{
  "n_head": 3,
  "vocab_size": 605,
  "norm": "rmsnorm",
  "rope_fraction": 0.25,
  "qk_norm": true,
  "bias": "none",
  "parallel_block": false,
  "beta1": 0.95,
  "decay_shape": "linear"
}
Each number is 500 + 40 x the weight over the matrix's rms, rounded and kept within 0 to 999. Layers, rows and columns count from 0. Numbers have three digits each.

# layer 20 MLP down (transposed), 1152x192, rms 0.112, rows 155-227, columns 0-95
497512502533494438419546591493508440557521432580495568477468550473614457494536533479478559523510544457500470530526608478433571577434549457499499525531498537530469503405500457593576470489506510537567464522417474507457489606484518517597479524507559483393460559510497464510463525524519499472
534547462488487536522523529487506549527580477488549478453453519480483509524464523456446460482497488538549607476608423539423518513489488524486492536550496563510459519600508537436497473473411521536550569495568525507498439530578570539542545498485528524551470460465476527527508442431464484451
461558492550533520465468495475492558485443469475520518467585503489531522428510486506529550450483510519526465461578556500470499463522432469521452561519481526478517560476511553464456532483543606543506455548484533533504462506386440476474522494464510493524461474451432522537588498470546537485
498544506519486473481489491499504456517538538566505479488504513536561462468542473533537521569467457577508544516502492531481415505440461527489536503462533578487478478486423521541510396595498456483571498451450441522520569543478495529465571480512486458528493555448557534443498497509557475484
526481487459454445461459507461548466498561485442486474478483532449631599476425486505518448473506473506552546494519497454500501453480501566553619480492440535515516521475523460574508535596467510535595543496408443497495530479489527538434553585523440476525502568505540477483538456462483485513
527541525550476458438487515566495530537488540480570451495549490494471558523536502465540530543508496520487516504464493531512543528449518437447493518477540509446479481512550483556532477497553484512529507468496491494502470525490461492534466481465436459466516517538532493547492544523531539479
494530472562496542448563511559478510490499545466526495571495499538517486478531535497534550590506530517446480501464597524480516550518568473464447535513508516513528489463494462470519540408442483470523536545505451499476522481502472520549473500429562561388521509491521492485478469525558521479
548497594541406532549470511543446552538499489525463512493495446460545516538454576424489434520456580496531429523506477486504497444475473502538521493448532486457521504488489511545558477550525489503489447532505496529498514478439491500560471474528492527477508531493548460391426513571557528503
499550506470535502508537530501533487549473455506481540482415462502497461532505460501517465446444538517507495485497513542500570494519426507433535460413503530480460549453496480451536557480461452449520465581495383455509484542527504454491559493532585474451475504565483602504500498525513577490
529498499531528541461447571553557497546505484567479469510503528477500480497497488532404459483482469445497523450473510482547528456475512567491423430494542437516461501514469498473478448451410470511504634486445536486497473485448505445472504458422450469575487401460506524441504477493509583524
459465479522507452438518486476499534500536516533499533468481399524408521437496514499574495502484550456566507473554483509391488477509504548524511512482477586524485474483481509441599484494460478518470478498511522524435425530514425493474571498499520465536502477517533508580476475459483509549
486508562529542384468478511531435484517507454549487471605499478550527417440550499588593545486506495445516536501499551452490445465467474543584471561475538462560452462496486547464508459540464478492547474517493524515506497493551509565539528514505523553564496532416531494450511494463559400466
475478526441459466450538521467523473519444462517492500539455507458536498524574472570491487485508474450504490508472523456584528523454516499485504484456494508480437496423514504506623475482417544527509503465488548448538460477466472513408487517517513570493480492538531489500490518479476528500
518507514405491517441503520445489465502425520415512515492509421535501526509431462513476529457484446521446531500481502446513515516474484405487498535498496446473505516453494455407581537512507470464529491575475508491487568466480580488452558390457466540511639450485478510511445504452552474521
382531504504505469483409496565407535471530540536526558536511595515420474540538481510510422547518518475482489547549457517518492450455564492589559510511520569536493543442501471450519504529536548532513453520453488562501385469500478469482561516544470393531492499514490514448510462409498611532
544552440490476536491545441501461510527526464503478529504422455470507493523555519448507498450450529542513461568511568541447443473577554525497493477490564483569557538430495456497501466530413411506518466501374523547555549469469575525493558431480568512467502535433512568526542558464518492483
479493539565517449524534605514482476490570494544551530500531480507514484518545469502479474470465504471471507492583499477496511453520464442471520526525417504486536487532530508460514497477467463422540502450504575501496484575535452448603505555533514516448533492525518496539484570538530546523
556500548515465493543442469458436466524491481473445537511511471517546436482478504470489501455541502442468497484549547480529441455550517499447456538473475451433520541527485522501470489540502470468510450474453575492457494467528493482499523469590473470522425494569519509485487498539518507409
562481518452518487472454463554549494508471478470470498548439515417491508530565456483533428487539469495516487435467476506484474484438490546533513547525459471506464509481488500480493425468485463470500542467445445528575535539491500509511482508428486494462440557505544447474450496531547535571
459520552488463443483503504502537518464583464525437529482498521560486502402510464558517532541531492535485491510548509488547560473458480462480447578588473513515477469500497510471498511506498553495518528537488480481527410472541572437493498608480554553546530462473556519514518451487495474530
502590577505429500505468465479564540523498559513465491453542517522482534502517536426479493497597529583532480500485526420506542546500517498487553535561445478495521532445510475515522545558540453457560545533503493491552463474508552464491478466457512500496527467546481545526457533452536479524
523501486447488492517491479473450553503477520521520439449530418498538467500465480541493527484590506529532468453533516505460470492545491553508524518490486464436550526432474498484436445573416543482529456496483506489466500551535533451490489524489545504592487490512531490514515525453524438467
495473474552445538527479541463435487503587494482523526495474509491504506494463518500495556510479555537513481518442520526484521453510441491498579510491520493533537496531457504515544437448507512472449454450424526549529551511523541511536559482512508462504503558538532428480464514518516494505
455489519504455475517462561383605490537562467558516483555516451486513431473479518429476520578510509395509501504505470450450525538525448491521497524461520467524524489477574513489584547477469488503485501547430516535459517522498452474523427440547465495505526533465364520521551473525558519497
528530582462575621449465504495496498476481457506482504518498501463529506525371507506520571497455565485463544494499541495439525534580511507436548485494500498501436416446475498516466522548411532491518410498522481509548431500572459590412472554429445485502461505465533540502547445490547534484
500510487481496456462502513540571472501500436541473493577433567451533530508464515522496471500446508436570539499469425484480585526482524471506591473516506520555510485498573517533434489435418517503515500485511504501500509522547561573506459501482488601508548487410515503567445462469475550506
525530547537414543442470443525463535464526594581445520509500494510542526482549517514494497489486516542496473597525582546500480501576536483495439497439544498561569472473494587533431573462503499508505459562567590523465574395504482566550497519475538534496496568525545495511478447500492530441
521527567515435462497529512479469467498513574497376484516595476462487510483492501479522511467526473494559551520470495538532506459492471491498470521495557499527556502465490542449477588497462486501513513546503480500492440437473486489462509539495491488490493534515550477494493452496445503482
539547506516472543474523436492494495477424545435509518483560516512545494432517495520475510608576439487490441534520500504447595488524427474457527512571511514491526563448484480553510551553549473528588497531510507502547571496526481548541456484507467483467528475446588470473551540480467487519
477419423447548489534509464487560476503580496459492572516479513495490463438447480480422461514500553528466527495486455539425465567498473547494516480543450502563522462506501477579486523463436460497541512465456486507481546447530456436503412594528510476469567529522454549507460432509539500476
478428508494523448565449424473463483440525500531538494496526501505522442502571478531494510507510476542541535409491537496426445525493532579467490473516507476518498521529457483475543596471456545479497503505485505488496486532553507571516548529562478487462469478450454506526493435507474531451
483521492519532570508506487480470534488527548413498528467514490511479501488489506532548459496437509556569498520489592474569436540506468491536439547559437548486493518486494489495534552471559540511508487472470496495472520524398477562480496481451496491480498538479524516569485515492515606474
548493476510540502496465505521530443494494515567470476490551557478524558539504550450585441459443442502515508430488528538443475462485584542526487456485508495550500491456530538535451509457507525465482453577490412530472518511517475481479479501500576473451518558544490504433463609437483509514
526420432607464486554484511539623505580465404460530573539462516541499491523588508496493462510472531502537431420550479436517551535527534498610531481522481534508511488457497473482499514475494572521573469495487578541556543461480436503492448487576502489511499491485474454542517520571496517419
454458465495531551554522524483470537485498440445450520476461549452498444522451420438465515555506514543514504528458471482528507583464445487612486527515459522514463545576462503518534494435481483496527452585505538475492455550507503508571535559517507510527532467474453583459549534491477579506
486466495517514463601519470516474484536491512483496438440554487528498489524483436524571521437498522562458470466501510548500516499499489431463520491510523501460622492582515569395530555494465468403549514499564491446459498467476427557515452469505530491532400533495491508530561539516421563549
472468466399516545488484562497594476413455477480476498441512455537543512465532470525519425488540496457516529529466540517427446430575479452541513517476562483551493498441495458430445527519495475601506522542450449538534455412467595473533462471554492541490515491519430537538569495465451411436
523539459487481442465456532516442572542499495488389447507510538487422470481476528547475446540478550516543510591495459596480537442547520472571449482519557509545576490444539519461465434548447532444487519496457508537510511435521489523471571455455562519500490523533532559490492507523475374431
543537524530482511506463531516531486495515488527495545474506472486491507468506499471459490525487504550539452490538518504509467451494472485534461520438488508434562488459467464476494538515524506485457530466519523438530522482470500450490533498441548400427541496549539527488482462491525537483
586509565478580508549577454506399510517508428517538411540471485475520542491499519365492480468512481463545565519587492465474449513461459469544519552443458497490505472538493545489456511552485491576511480444450438506460525535523523485478526513548485512508525520489557455450504526424459498513
525458475493513522555502490548458517463469540497592422441478532414488530477506509479511458504460555517526457427467505482493517433436543484480472529471470518443459510493564512549536421499492537538548510436466534491460493523569484504456521530441488484495427438484530549486507542523456506554
508441501545515522523507481471499529586517502489499511478488519480527515448545473480498547500530484506501425459422523469458529455456569515430530481474487500603531503431523503431461477402491490497518483485517486507529452490458484446549531521543539472493509538447519500517376529379548441477
480501553507502513521467461504548436526455566522431558505515515451478522478515549485471422469534501461465489491457487501493522489470479514573526490519454469499531498425515487525449518472481567458491485603477473502449431517517553498551438526520457546455518539526587531490471561553485532507
389517407489442449487587582497460537455558487503548493496535535546427438528486458525533458493484483509546471580488434461506470451506528463521484553511519510489507495479514479512550498486571562459550497438527522470503453531461502536521453543568593532479452526469496494538496466466514487465
581563529461519521537532553529529518511489542566431590466487495554509530495566563503576474568533459421513422499472476481435417443478518539516429524512618485524429483469458497536499516545529513517501509559483429571521428537477492495543472522583428564463471539498548531485497512444437492557
526423497449523501518487494481516584573476477449586522584457494557513541502416477560508514467584523448515493463461424471501515566540502459460520446522380426554442461548475477596401473505507495558614477438411506533530456537584557464458504514497481488483518529555553541476532532524459545421
520464465504516465477530534562517472479475478562482456591474487565525460481486466476524511498479498434482529511530483459472489485484452488493483505517398487560517490543607567426557449541552438472545456581486469502438486575481519473451527512536506429497540527545469435487426483449569522483
495516525551481513493585525457501488544523516514452416499520503441557559625473490558500574429534455546558466542470507460567449497461524494544472478475512521521572518551521505524535477562506464503451500489517497485544527465478470483511496506461455529632497510450518468578467513528464454489
368433521394509533537512546573455477429561408497464447454532551410518476574531500514464447545435593518500550569488438552460490440524486565540534531546558571494495538534522459476485493530490568499532464505512458470501510479531486539477540486512472465574454447456529528455501520433418527490
462531540513508511454366509544506537568458514542506505394496554493556515543549498557532450482535449566489482488495456546441473546521532479491478493436458477486522418541511528527456439491519492433514474546538477406536512484498474526462432434445472533476530565527543561569491480512425481560
501586482500457529490527515502485472490470503543534489567544454502555514520482521453493482492460498530498471448518579492508447540488502525454418481494428498473511513540557520474534465516506509538553481495491481494541437521501509495531493494479511512495471469472546549510497527545521537561
495490433488541500474520542458506497558475503428543565513498579507548455452466462524529454535471407488486501460560529445494543488556443535560456496497452502421535503507501558492507493449487486454522501483426520467454526470554498547485492519507448461496488462574543511603414495509615552525
519509504559440516504479456494486510487460509523514469498538496453529569504499478564517513522532518472474525492505476523539567510464501520459419505496506469526424461506562520574562506477433549493467592521475481555502490529581545496511484515555443459555454484523488488529510489505538543480
472436481469478515514483511438509452467482499561473585525488511464541458528491549493446466528501519458485507498495455582517498592467559581470459496461495481554466528549561422568493508543507428505439437516510530506550542559514479468449494502551459497474486455506475482431489535510583522555
531484493540558437470488477515446537544495497533475472483485478513527463525511552510523482471478499542544535480531495522514518505524513521487507499478493477438562510461530457531516475441505507508476517529549525679464502539487484522532509509512498535484509494486501465512522463509526506556
492460534501514450443488529502514513424535553448541628528516492527579538543463506590509594541536563511474575452523442503459477522496469464549439545582473563527496490532483434502424410434521499565568492465446429523491509542521548537469530510450530585476538562480502506495521431453479533566
574464549504507546489561463491478491557486534505496480556444459493498519502493512515610526500476462479456481507559493498563456452429489456470539438401483553540473492556437531569551568491518407521462421427475453498513497548515515466492480460441541495458535538536502502551510524542459545538
517518522616452467523538437514474474466503520518413443519514576480479399440519520501530548478464554603577475505559507493590447485496544489541495557485538496501523448464425506537538434554425439527402562461505496541579468469441492549503521514412550544516453527500486529460502533494479453421
448527480558452525439533493475540516537474554551447464493512489529517500582498558516472540517503516548510557508601532518481437487536449473470530544559515504507515478521508431490448425431474560504492477469518530482485453465472526505508475484470433535464512457495487556477537481541505480387
492472534465466453440394472533501521477559455489449501506483527534483433495485496514523538516526460394456510535458551521488522393504517465463525456443521495464516500549503531544439490487515439467482465506530566511483497525520565522573486535495486568475518481545542495537558474518547502517
457497517473437445515566431487483500537509505566563440467514499526472481454489462539532607489460499471485507474515554506478545531466467482497483544595525535497476439530483463580526418488525490515438461460450505507474530522517500532514585503507529420491540483465469495454519446455552452505
476542449484518565500532557516490548577486569569568440444471524569565500496522511445514472530582523515536512532557436494528452581486452503446452464563533511381526539560432503501553486530420475489466566503451520485453492520496507487512417532501487473502426501466498502527503466433494398484
510467564548466548536470482512494543481483486487426455499505497560488485458496471446497464485460485509524537475537484513475515498552432506542553551454509512477524462536496480438458532572417483554491453457502420465551458500432470479489515457515454459486412493508530531505529518523553563499
540485496526509414545494365499496561498480464556508476529555447445519517487518500509460503493469398491523443507465460538468531530472538552521476514539413508539515485529526508534453536527497595452441537529526496500573568561525491530442481517465434504580494531446492499488499487475476451516
516496496530446496520460446463489562487456470504414516511533461525543462521570489488523486495472473438544527565509566474471459469471379457535398613507577518598473508452531525496475524496545591482483453522506525508507506489531557489542420503539477511541502457506478505467535526524428484564
567485608539506500519479567582504531520551528428479487481518419592517471488437516463528530464457514493539506477492539466495524490475544501441523477534490566447499522561452463492436512458518499497459523482493508526499496513521527442450523497495536480504509551529522533448474456570457468562
561463496501506439480433522545598511477485467460453514534442523540486538448483502564484508486502517477475459473518479519569509533564484494578556490515463473472473559508548501441490556490528519582549496569480486492497521484452450519529523506472495429511525496508534492537519508498456556523
487540479570454521531497415586476477503487463498515445439439509468480571519481483447499462493462537483555443483516446511501485470494536521462480558494556505469456467514494524475581510513515540530485527489497471520527469507551532476434480486455527478440505533451471484511457485489548467433
503484403490481559537492536454437472491459501531505496394467475436544454477512557486418511538548476600578536509520492563508483480522522534506535543473517438419448512509445548532482571492459621514557515563502459531504494488480514474516549433513530561531484514456456586505539503514458519463
525427536435468492493485542521532495525523502488496494474543507461544518509412474535443429570535524488487544534436499463502472473501485426457455494532520469480447506498466526598480509467546513531525545465456493508405565414549574516520552450526467507431509472483565520506518495528462511493
527472569494516573447570550475514491536495505503411548487486534598486542480504509461498486525549559503522460575456492530543508492534558470499551494522533567494535507455482448493466446500521548477503453496531540484492566461502488478490479429474434508483581502520539461438568518577472452552
506507478514493533440406519520518489564461524524501429414622611462517495543494492438583513474509387536443544432436529560506493480574513463494436496507520561560470566568499485479553521472553511502480538502493510551493497524534532509462557521528510522490518470583513511496468488452501494543
525541480500527466524539581493482469510561468518563418538483463473500562488427477505429547441531403465508522517534486580473543509455436497461500493476401448507533462457442527510512483507476526516507563512549487413465570463532528502522523558441435471451532506547510406508466517457534495562
# layer 20 MLP up, 1152x192, rms 0.128, rows 156-227, columns 0-95
495520515506520481576504437594500476513538502482464476555546509532502479415543431555453515532511482504496440484516464483554493488420568550506434479558503473455539463468506545500488516525547566419458529417510510468510541547574452462412463571499540462534587441424534460556394487469464460446
520464557536587509500544521463451491524468429446517462553526529511498493510562514555541531464549492521512536468513477432519507515478513517467449435522554523472479515518539473552426505497507562423468520458516593504490529552492484419491409471491525468591475494543580494529490504527514521517
496475519541574431539606473536502553456471477551469508476522494537436480542529485585476546466575536432472541550565503496491524461466496435537456463513486507570467413587459488564485564526458493510501499529497623474546524523563531422438516531469440512448468484463449473505454456533531535491
490478501515499469456569530522471534516503538454494406464554476530436417479526438480523497581592439432589564505525433476525554480595504478571492452567534498532517535542485543553409555478498511467511502463599528504510479433489483477491470496482495463528538454595502558560481504511441522504
534498607576447559565455490528536493518493448436465519517493502543443509492486546498537464524568518464466477499481448513455518501488489461497525454527449569502537502449398537486429493528449489500482555492519556495483499455572457500446493460510484586516520449478550529445505469453535528549
585503521506479444563524516593537534552446438508513462505481560518457531579536488506469504487556503522547495473477495444516526465445519544501489533491525435517538533506412538544495515513498509469532550491611499461520460489519504468478482482510465514585476536534545513506480461463487466486
456478479491543438541492470528455502512499428487475512545479469500480515449549433522475576514550452494545524473539556465510514531518487552482492564550507513486529471568439482452474548480459555559485531497474570417439554436586540533510504489443462475501484547514511407482478537492456506578
527530490488546489461475589558505456562452486505526503543460511497549460522522534493480492489551467446530496446472500486503546516546537481449535550424523480504471535511438529596488444480491518456474498473493568505465461467491585503480480411493480531448510483459527524507413505468504526548
491503488533508479431476545587430494465552518401549469438454474476518473498478457494503512442496535531559500429502474523544496536571452498524508480537476532485509479490509472471497520498574475502456475482495494427577471456459499535513458471497496550520504489560479517469489569503408496609
459546526531525521513505541540504497591543557495540475476515523526472558476489521597460572511602494483507470565442481550489530432507520507416492466569553468498504555481450530559502418466457576528456512480535549480484472540562492591569481485485354511538519519526561403499531547511514514488
437462488528527505532478440448445488455484473473455531454467558437526618547530457551535509552523488455522557519462459466440606479484530534513485494530523529480419488484489537471521549507514538510498519406525548492552540543551497474452475457536480532514441449517494477498494486598527520559
440476460478505514454515465527451517501471515492516481507497462535491578466406488489437475466479567529508558530501492503549519466485439461470434408514476510464474530465499561488456465455551510513487446505450491464541492516563472436431549518475441498501496407496495510444528505537473392547
487468463496519563493550507520513515492518497466454449457450547508479445457508496484456555547488437512550486511495516431443470553553509497488534471544413545518526509465443523526427524524540441490571574466518570481500513403505564506454421514455429467476578439525541487511491559525489504523
520518501421500529499536544458574498528514550457549476524459570570486498494493504524511635531486465477510480546530511486483439521548536508512492500525572542496453520487481513559460435496486454504489559481510509464440441507532481501502384505486471518511565400499507471538452535547532521472
539515557502483532434453468463415546512495482573530476455484543456499428565427498449472572494499505429517466551473476412511573496426479514509493547492442527489419556550494525511487430493526475520512517476467569511508499442520566498546496499471540524523444546487483481494516481466511495565
499563522514525495521523543460493493535548497469491414492502470507473537503532438506520554490528512490477568473467492522567529483554478442487436505477493570409521502509521500502494442514519504453496582470529529471518483511519545516462527595520512528498451494521490481475515450512470496455
456541576547530478451487431516419510510493407515427514548480515540451512531517497479440489446576441502478449512490429527460574502471499520534483524472513510500417479506486491529480538584566439489469523484528506475540459453437462464481562485524453519449495571482481492550531457505379472470
527533524460500491520503459512469516452490543521458501528483550512500477535508521567450540538500482483483503456463538524581486467555495437546447539505443459542498433509509495524541502555518478495487578541508507466604455429554474449476487555545511489518524468479550513457508472495458464486
484477485466511508469550459495535498462513460513573570490443514533451484501484520522476540508553525434461583498551397484547528497494534527452480504539539513544453438507538499514538380455549511485499525482476488508564465512529488469547507561472502538528495474461477463563504522539454461541
479561487485452464478515532516473451504481466486516451460465453516498540499532536494529535505463484526495480473504499460531546445511466454507450522470503553471460527463440532540559522441439513485438492487519475505539495564496558524507519510573432529427543450511484517481487500484485521481
480465530505494455477500535471509508512529479503439530486470547523517503484534518527468504510472460433603536475569492408531530493457521471519511495496474492447447445489423523507433482529561487497458560512516517447512601529576517573492484479496493513477513497435543499485497540487495435451
533461540517528529546499521553524460503443482545492499465497508441520548500453481496482473484545492477586461510489439495514516428566471488519455491523485469503460497491440478475388500551477503515505543471528473503511514512510519490447454588536540497488497564502494503484482455528493428471
464486549428557501617506548534526472464463520481494492546442487515537541489502520477466543495525499553476512514473451544509530494436405385484471533527410509513501485541428470522456486468523500536492453425499464464463498506558522456476461446493467453510497518517445478491399465501553532483
416548544446458556545508566516482620635490526559451481419496567480458590448396495554466561477488459486517452527402513498548545475447559449595555479497610476495534505419442569520513443473455455494491519478585573505476571469479457499525519590459448514514509441564459429480496516481555497503
505511452462474536527488514532440404483507477514527532517486532514519529552487416541463584419513442474397470456489498508466481505520480512476553521546521549522524472478481485449493493417490432499454582527470540459503458480462551483455499434408519582602524402501532396446457524505510562484
554507625574528523587484466539524590609506400511443479479446533527546476494508528527525545489571428455503448471425473466529513471474518420516514547506543551443485442522450541567436452546464487422547519477460566498499486472449545446463371517526564538571480477570491528514396477536534514584
455549525541499482464560540486516498503488534480407465474515457500527461509542524485514510442543452483583556506532502524540562476466529474525468521481553479435533411540523511536452481471513505469465537526537486513469533496483502405488464578506500560491503442491517460546464460560497510507
456497519527478556553463491573513538571531577399537454473491500526456457516515483462450601468508466435520479508515478556439490510442451472492470561551489418494497541533488511545506490431457553478499554506451468527471455505564527548487499521426489497606524501516489484480479474499548517483
526465533528532580547477478499502600549509508472479469522443459528495482497504485537482544449497560501474537469506573444444561564503441504493452481482425550493479460523458516443506481480534532462449537455475544430511545513522510554501525526430514557436500522478481510508508493450420461491
438503591516524536507549565521468557543537514432469505543511530545499474559482509505533556513522437511457496540438513507441525492491466448467485583478554534508521479488482528508449492489498505495506478487545528511526548493499519447500479503490434508488533428533515513503488552501465501504
498483485535523455418491479444486454514497525480523577469503503481582511529519487510507481455562492547496513501498526423505542503461502565540436466521589486396450483495517528493431434521503494553437451520537535485463517478452472418459462460442496476541551408506519539511436435513533539573
465512449503438503504434522513511517559507468500467503544489510455518507459442461540444557414533482531551460526534499489521515484532465519561566565476472519533511481616492536467463513426473512499464524466472543508542461493500489490403514530506498532499514425549462524513485523566484480499
446517518518472472439523498536493464461609486533439448505491496452408472504512513579534508541548364554550575397516434453470496439457500465548487508480566569511480449459491522493455503475498508519485519447478490506521493532473512427411488495506455538516559465470507514496439507461477459464
438543500453423462544583504523517481486569478538565510496551477500495556476473525537449478443517546505440491426521504457495521431522537505559462495425560526523482453483498544499485527464432473402496516457551568453488532478515532457455499514505546502627535559470560439556471550458489451495
466469485445486397538583467526426493546560417455485510553493548445469499469523522531544620531505469501534497493498452460468513526459457472568533508494475508517491492613468526521553474492520495442420447473482522534523529523503536500427457443484503463416539486578478479464489522487496469530
546491558488492465479599451525477479538560523481461463569487609548522460533463507528420574489478483466490492516514471451556540552544585604578502502544441524471539539532485584469515353486527489461529505383517490424463496538515522504450489539479490449525503442501487504544470552537455510514
457518527472510474478528463552483552506441522537470559435448524519461470536490480507525494543525472489497476471532481466551518460470537440478520564466504524522391443600491462576505478466445510513474538478523523535465541508513447438398539546468468494475505444473529526572494511542576507506
479535519531455512538559485523491481514493561510494479498441542449486462510500454493511569519522489478474636428525485463534530487495481477401473476503493500509485491562500512494442461545538504516524572501463515430469528454523521488502537479525446485453517501493494545463498529465483475493
424515434476527501486559497486485505473531528538492520463487448469574521465493486525536503511521429522532489517485532492449484400505543473439468557511522478525510505469452555461494485432541547450493468501482487446536450457520490487486531485517455477490541497513584444463476506540475456519
502530507458448564537530525568475467525531464479409499475466583562485529459498470442520531429516424492528471454511490415514508523476497483438531486460501539537456454501457538487511514517513493488464498479559484464517477509529495500478473505502544512517496548542513479472523535585544473526
560482603492501529529549561489487476564530493542496557494499516534547509596489531521477506524484462483554509517486507459457495462537449472545507539512558438516527450594476503516475510556508506528568517515506561450503510481540523517516486471455439522535446427528553500438444506577452515494
538531546456524547529499480580515500497519466543467497489496444464451568501529543532456427473499485549505562451444453510534515511480447423466465412444493489485446498506446511539507530533529463509497586504438473509557543495443513444486426450384486463518567499505495489495502513530560451478
546587432547514461522543494531481601455504529520538515483497537508508550566572520557564558473557479547512467515515485532517571517457513542539514442517499565514491496538489490530481510473470504515461565491496556512564507529515500478517457552448477516530534549503487458580423502479524481502
498486530501495430596622530558455580528529448429511385552469596446494520574469467473534513531492530494519601488502521434444463478474435505490504476494470478437499446506509522496414530454446587546458577483541550516503546532525550507462422460467487576438502462564474550498552526534496508435
527548533537532491478509408557534523570514464483508489514506524476527513548494381495474490487497466436420569394461531481556517485458489528566414494443411524557489487477479483491496499538471439555465535515511565481475572514594538481396535547498421597574532412493592505552424546520516538505
440524537413401600530477444574408518532542494519451467506488547480412530469504543495530576504522405598520471499508416452514511557507453530514510536593510618480538517481538541458435464458522495493503563493447510510491483484543526537446411558514482546526470515571552535471501510501541441535
542473485501428550527521492558478456465498464417481506490554519515505482442511490477452520536456444489475545506545395439497438532473478502483449410411551521436501467535425534523463481512489505484506485420543576470501443504529496465479522438456440472565508430535537562476461547514425510522
463497523527479453511557456505479444514514502469535515466519574469550532534504494468446553526523411480535432522485465414544435552415559478585544544513500491485527472455503575504431468533502513476517587430551603519501470517530460488476476566480454495557574495488508484569431568547481538514
547487508392491467482471532441480494497544448506500496503473507533556515446433452485414464525523553419562498466493440585541528486492469491576535494500454501448449512496484569548452489444488518460443489442498537462569514495499570496530543487524510553523508472496493529493495600465432454512
515550495486413551482558512550549491495476526457510467454487507480442446532481480500504507465519489521549427499566472455580581517548461535474534549506516437488480503522516511582451522422438491497512532481567542433501434491484481497527430511443495509492514421521522511472474503504533410506
437420624461526465522516488543452584459569584467516426490505461433438511446487488477441568454491471497484544505443499473528538481490414528442520528546543476514535497474536576495453458523552554487510485355600516469539497495503538453508536466480489478464474557507533468515543478471467481487
545472532463552531486508488491477439469482444464438478483487465537510518511492486534477506476511464446559500449542516453491521464521469422555519470475512476463507446521480487530464468470474474558537486508500551476546545463475483541543456500456481526446459484523518515512492432538464438574
441515533454466583486566562555483491547492541539558446509500482500474535516517516513434557462520473466500500492434445532482562482473463492518523508468550540537415424445503487503503533485423465399470449409481465491483523509504443506403466522532475493583567493546452481518452547418569523514
485499539490491523529507501499519468504462472475499508464542469559481552503504527478516455508480535467504542544497494518553512480437451358495462590477533555513454527532482485524491458544498563485492558510493574531487452408545520457485554545503485489497573448480533513475530540505464468526
496499537516492596494561468454425545499528522536508432516542557542498450524468518515462559458512522543492494465430462502477575514563555534546493474441591460498531507439520528566566425590526481436480519442539524488440491405539455471501552512513481495607547561495581481552561582532508518517
483522546524536598520503474482471501551517509442527504479480593468523470590424495468451462576458468541599493474443424507507488457407424480553572456532505489497527511471514470580490480521554489479469535525582507423535528440443533472480514447451553501508523493489485455519474539466496455433
549457530431438541525598498582567499499482453554455465471390538484441421591456489505513507566569507497506483477469504469523561369450468470502433529543516502447459498460453504523503471491498532405535539501485550476528432467535440480455437498463531507533539520527504501469456575462470488498
547562536470435537478571519460453468527483503506449459449493497554514475512471492563450480565493481501514528480527528506560438548487462518554529483538596533471467549557408589495497521514479514494515461476432473470494440413533543488464510517440545521536508518461446562539543507490487470454
546471555483498546546488455486507534527544452431463514455493467482532433585482548544432507491476452524582450516456500448511525503494500470513454504514436537501476441500532456575472444441492566480509439483497526524530494531446496454489477559475428532555522452517489466468463455558467554545
485524484480509519514518469577531500557471438501467531531514476485551533472490457540503493440493534448532500537492456482474509538507489528573551453448560487405485555492529558508480481508494525417477497489548583499515520542543440516491493576508473520542456526523553508478420533524467478587
464512526537552546511569527581497451570477519407375563474521543476446574468451481603557484447533480520515536481462566503555499476590430436480424478553560515484518460406408581528492485494448479499533442425482468461525489450488456492509426553464501483520477434536590515538480506559440447497
494457494430602542465498515561499552544481425518497497544499444465476527466508501477454548424489476517550449528559519507445431530546470522455502461487517555527520461570522506513501517501494468489453505503523519461525482518472511503469477467470507524507537500539472478495455533464400484458
477595478452429521475550521533459527486452514455543525492458494511441497491460487482483485464494472537550505522460478549483511452451442444512523529478505583485523487548498492507476449491584533475528447496450525502509522540471466448533499562436453531569536508507458516473497523581506616537
512530501558483550498587467597496474525497446430568471481458579514520495487453440533448498510464516514473526400478526465483487534555490541567484511527483623451404489555521457518519440478430532552493450470464512477492542498553575523490566480469507541452588482486517524580528439512467543494
439562529499497465503492486511448521451550486489426495491462490433552466481550430527467484494511509503479507432499464444527462509472511539444521538511467475577540562508453496497486462544530594517438532505576502482467496484545477440409471495459478526499510559491545514482505485485429464476
480508449410471459450543505571542517457496501526478532529531475449497477513425433569512504506487486515500507452472456490473512515455471501530436440533503471557525511497474535466470488526460443460497467493511462478514525449476478492478413545478561495536507530505482456460457518507475475514
520499466448464459499518451506492606507510482470467475499514514514489528482492470559494468526566468507543625473387583535474550473499524414574524461466480523505489547488547495507511453538526515498498530486491492507521526475491467471553530499498461461552554485500558466535549510431487569494
461527475512456442452499544505456535464504503522536461479529467525530511511477531513470479464564455503524514498515531548519506468510516529573513499543521502483478528482395588486504512507514463562504462443522484495485523432545557462456492488539512531565520488517457511488520518492510543538
465501538495547415541509507540462507483479498458484427516527444512418525467555481525474547489502467551465559474461466476517527378517496497484508488483487487481509553398506530497486437480496486501484528414573502509514467503527507459453542459553521465541479472527522499544498579434541475407
557480517530493519490525481511461523535474525437512486475493491466419474575515502539504522483472460487498517503456508489517550498468513486526460508503513447469450456484502471543476493486473494564428506499454526511489558504546479423434467545497460504517526447588490560454478455523462508529
491493567449454516557512464553558555525526541479516512487455519483504461495537496581533473407495450506513454458537493454552490483478502426538462498521523474468492464412558533498500484460555489529523526499491501511553453465526495430502414586415464471553492497549519521563496452514512530597
476398558533508461480530492426517512506450491487479430538474572489573582541509490509569546496522504565496504474448507512497466515492495496575473494534519510537498547565473563532468487580532502525436540451533522461494471476522526488584430417499521551453452470584553559420460527481511484494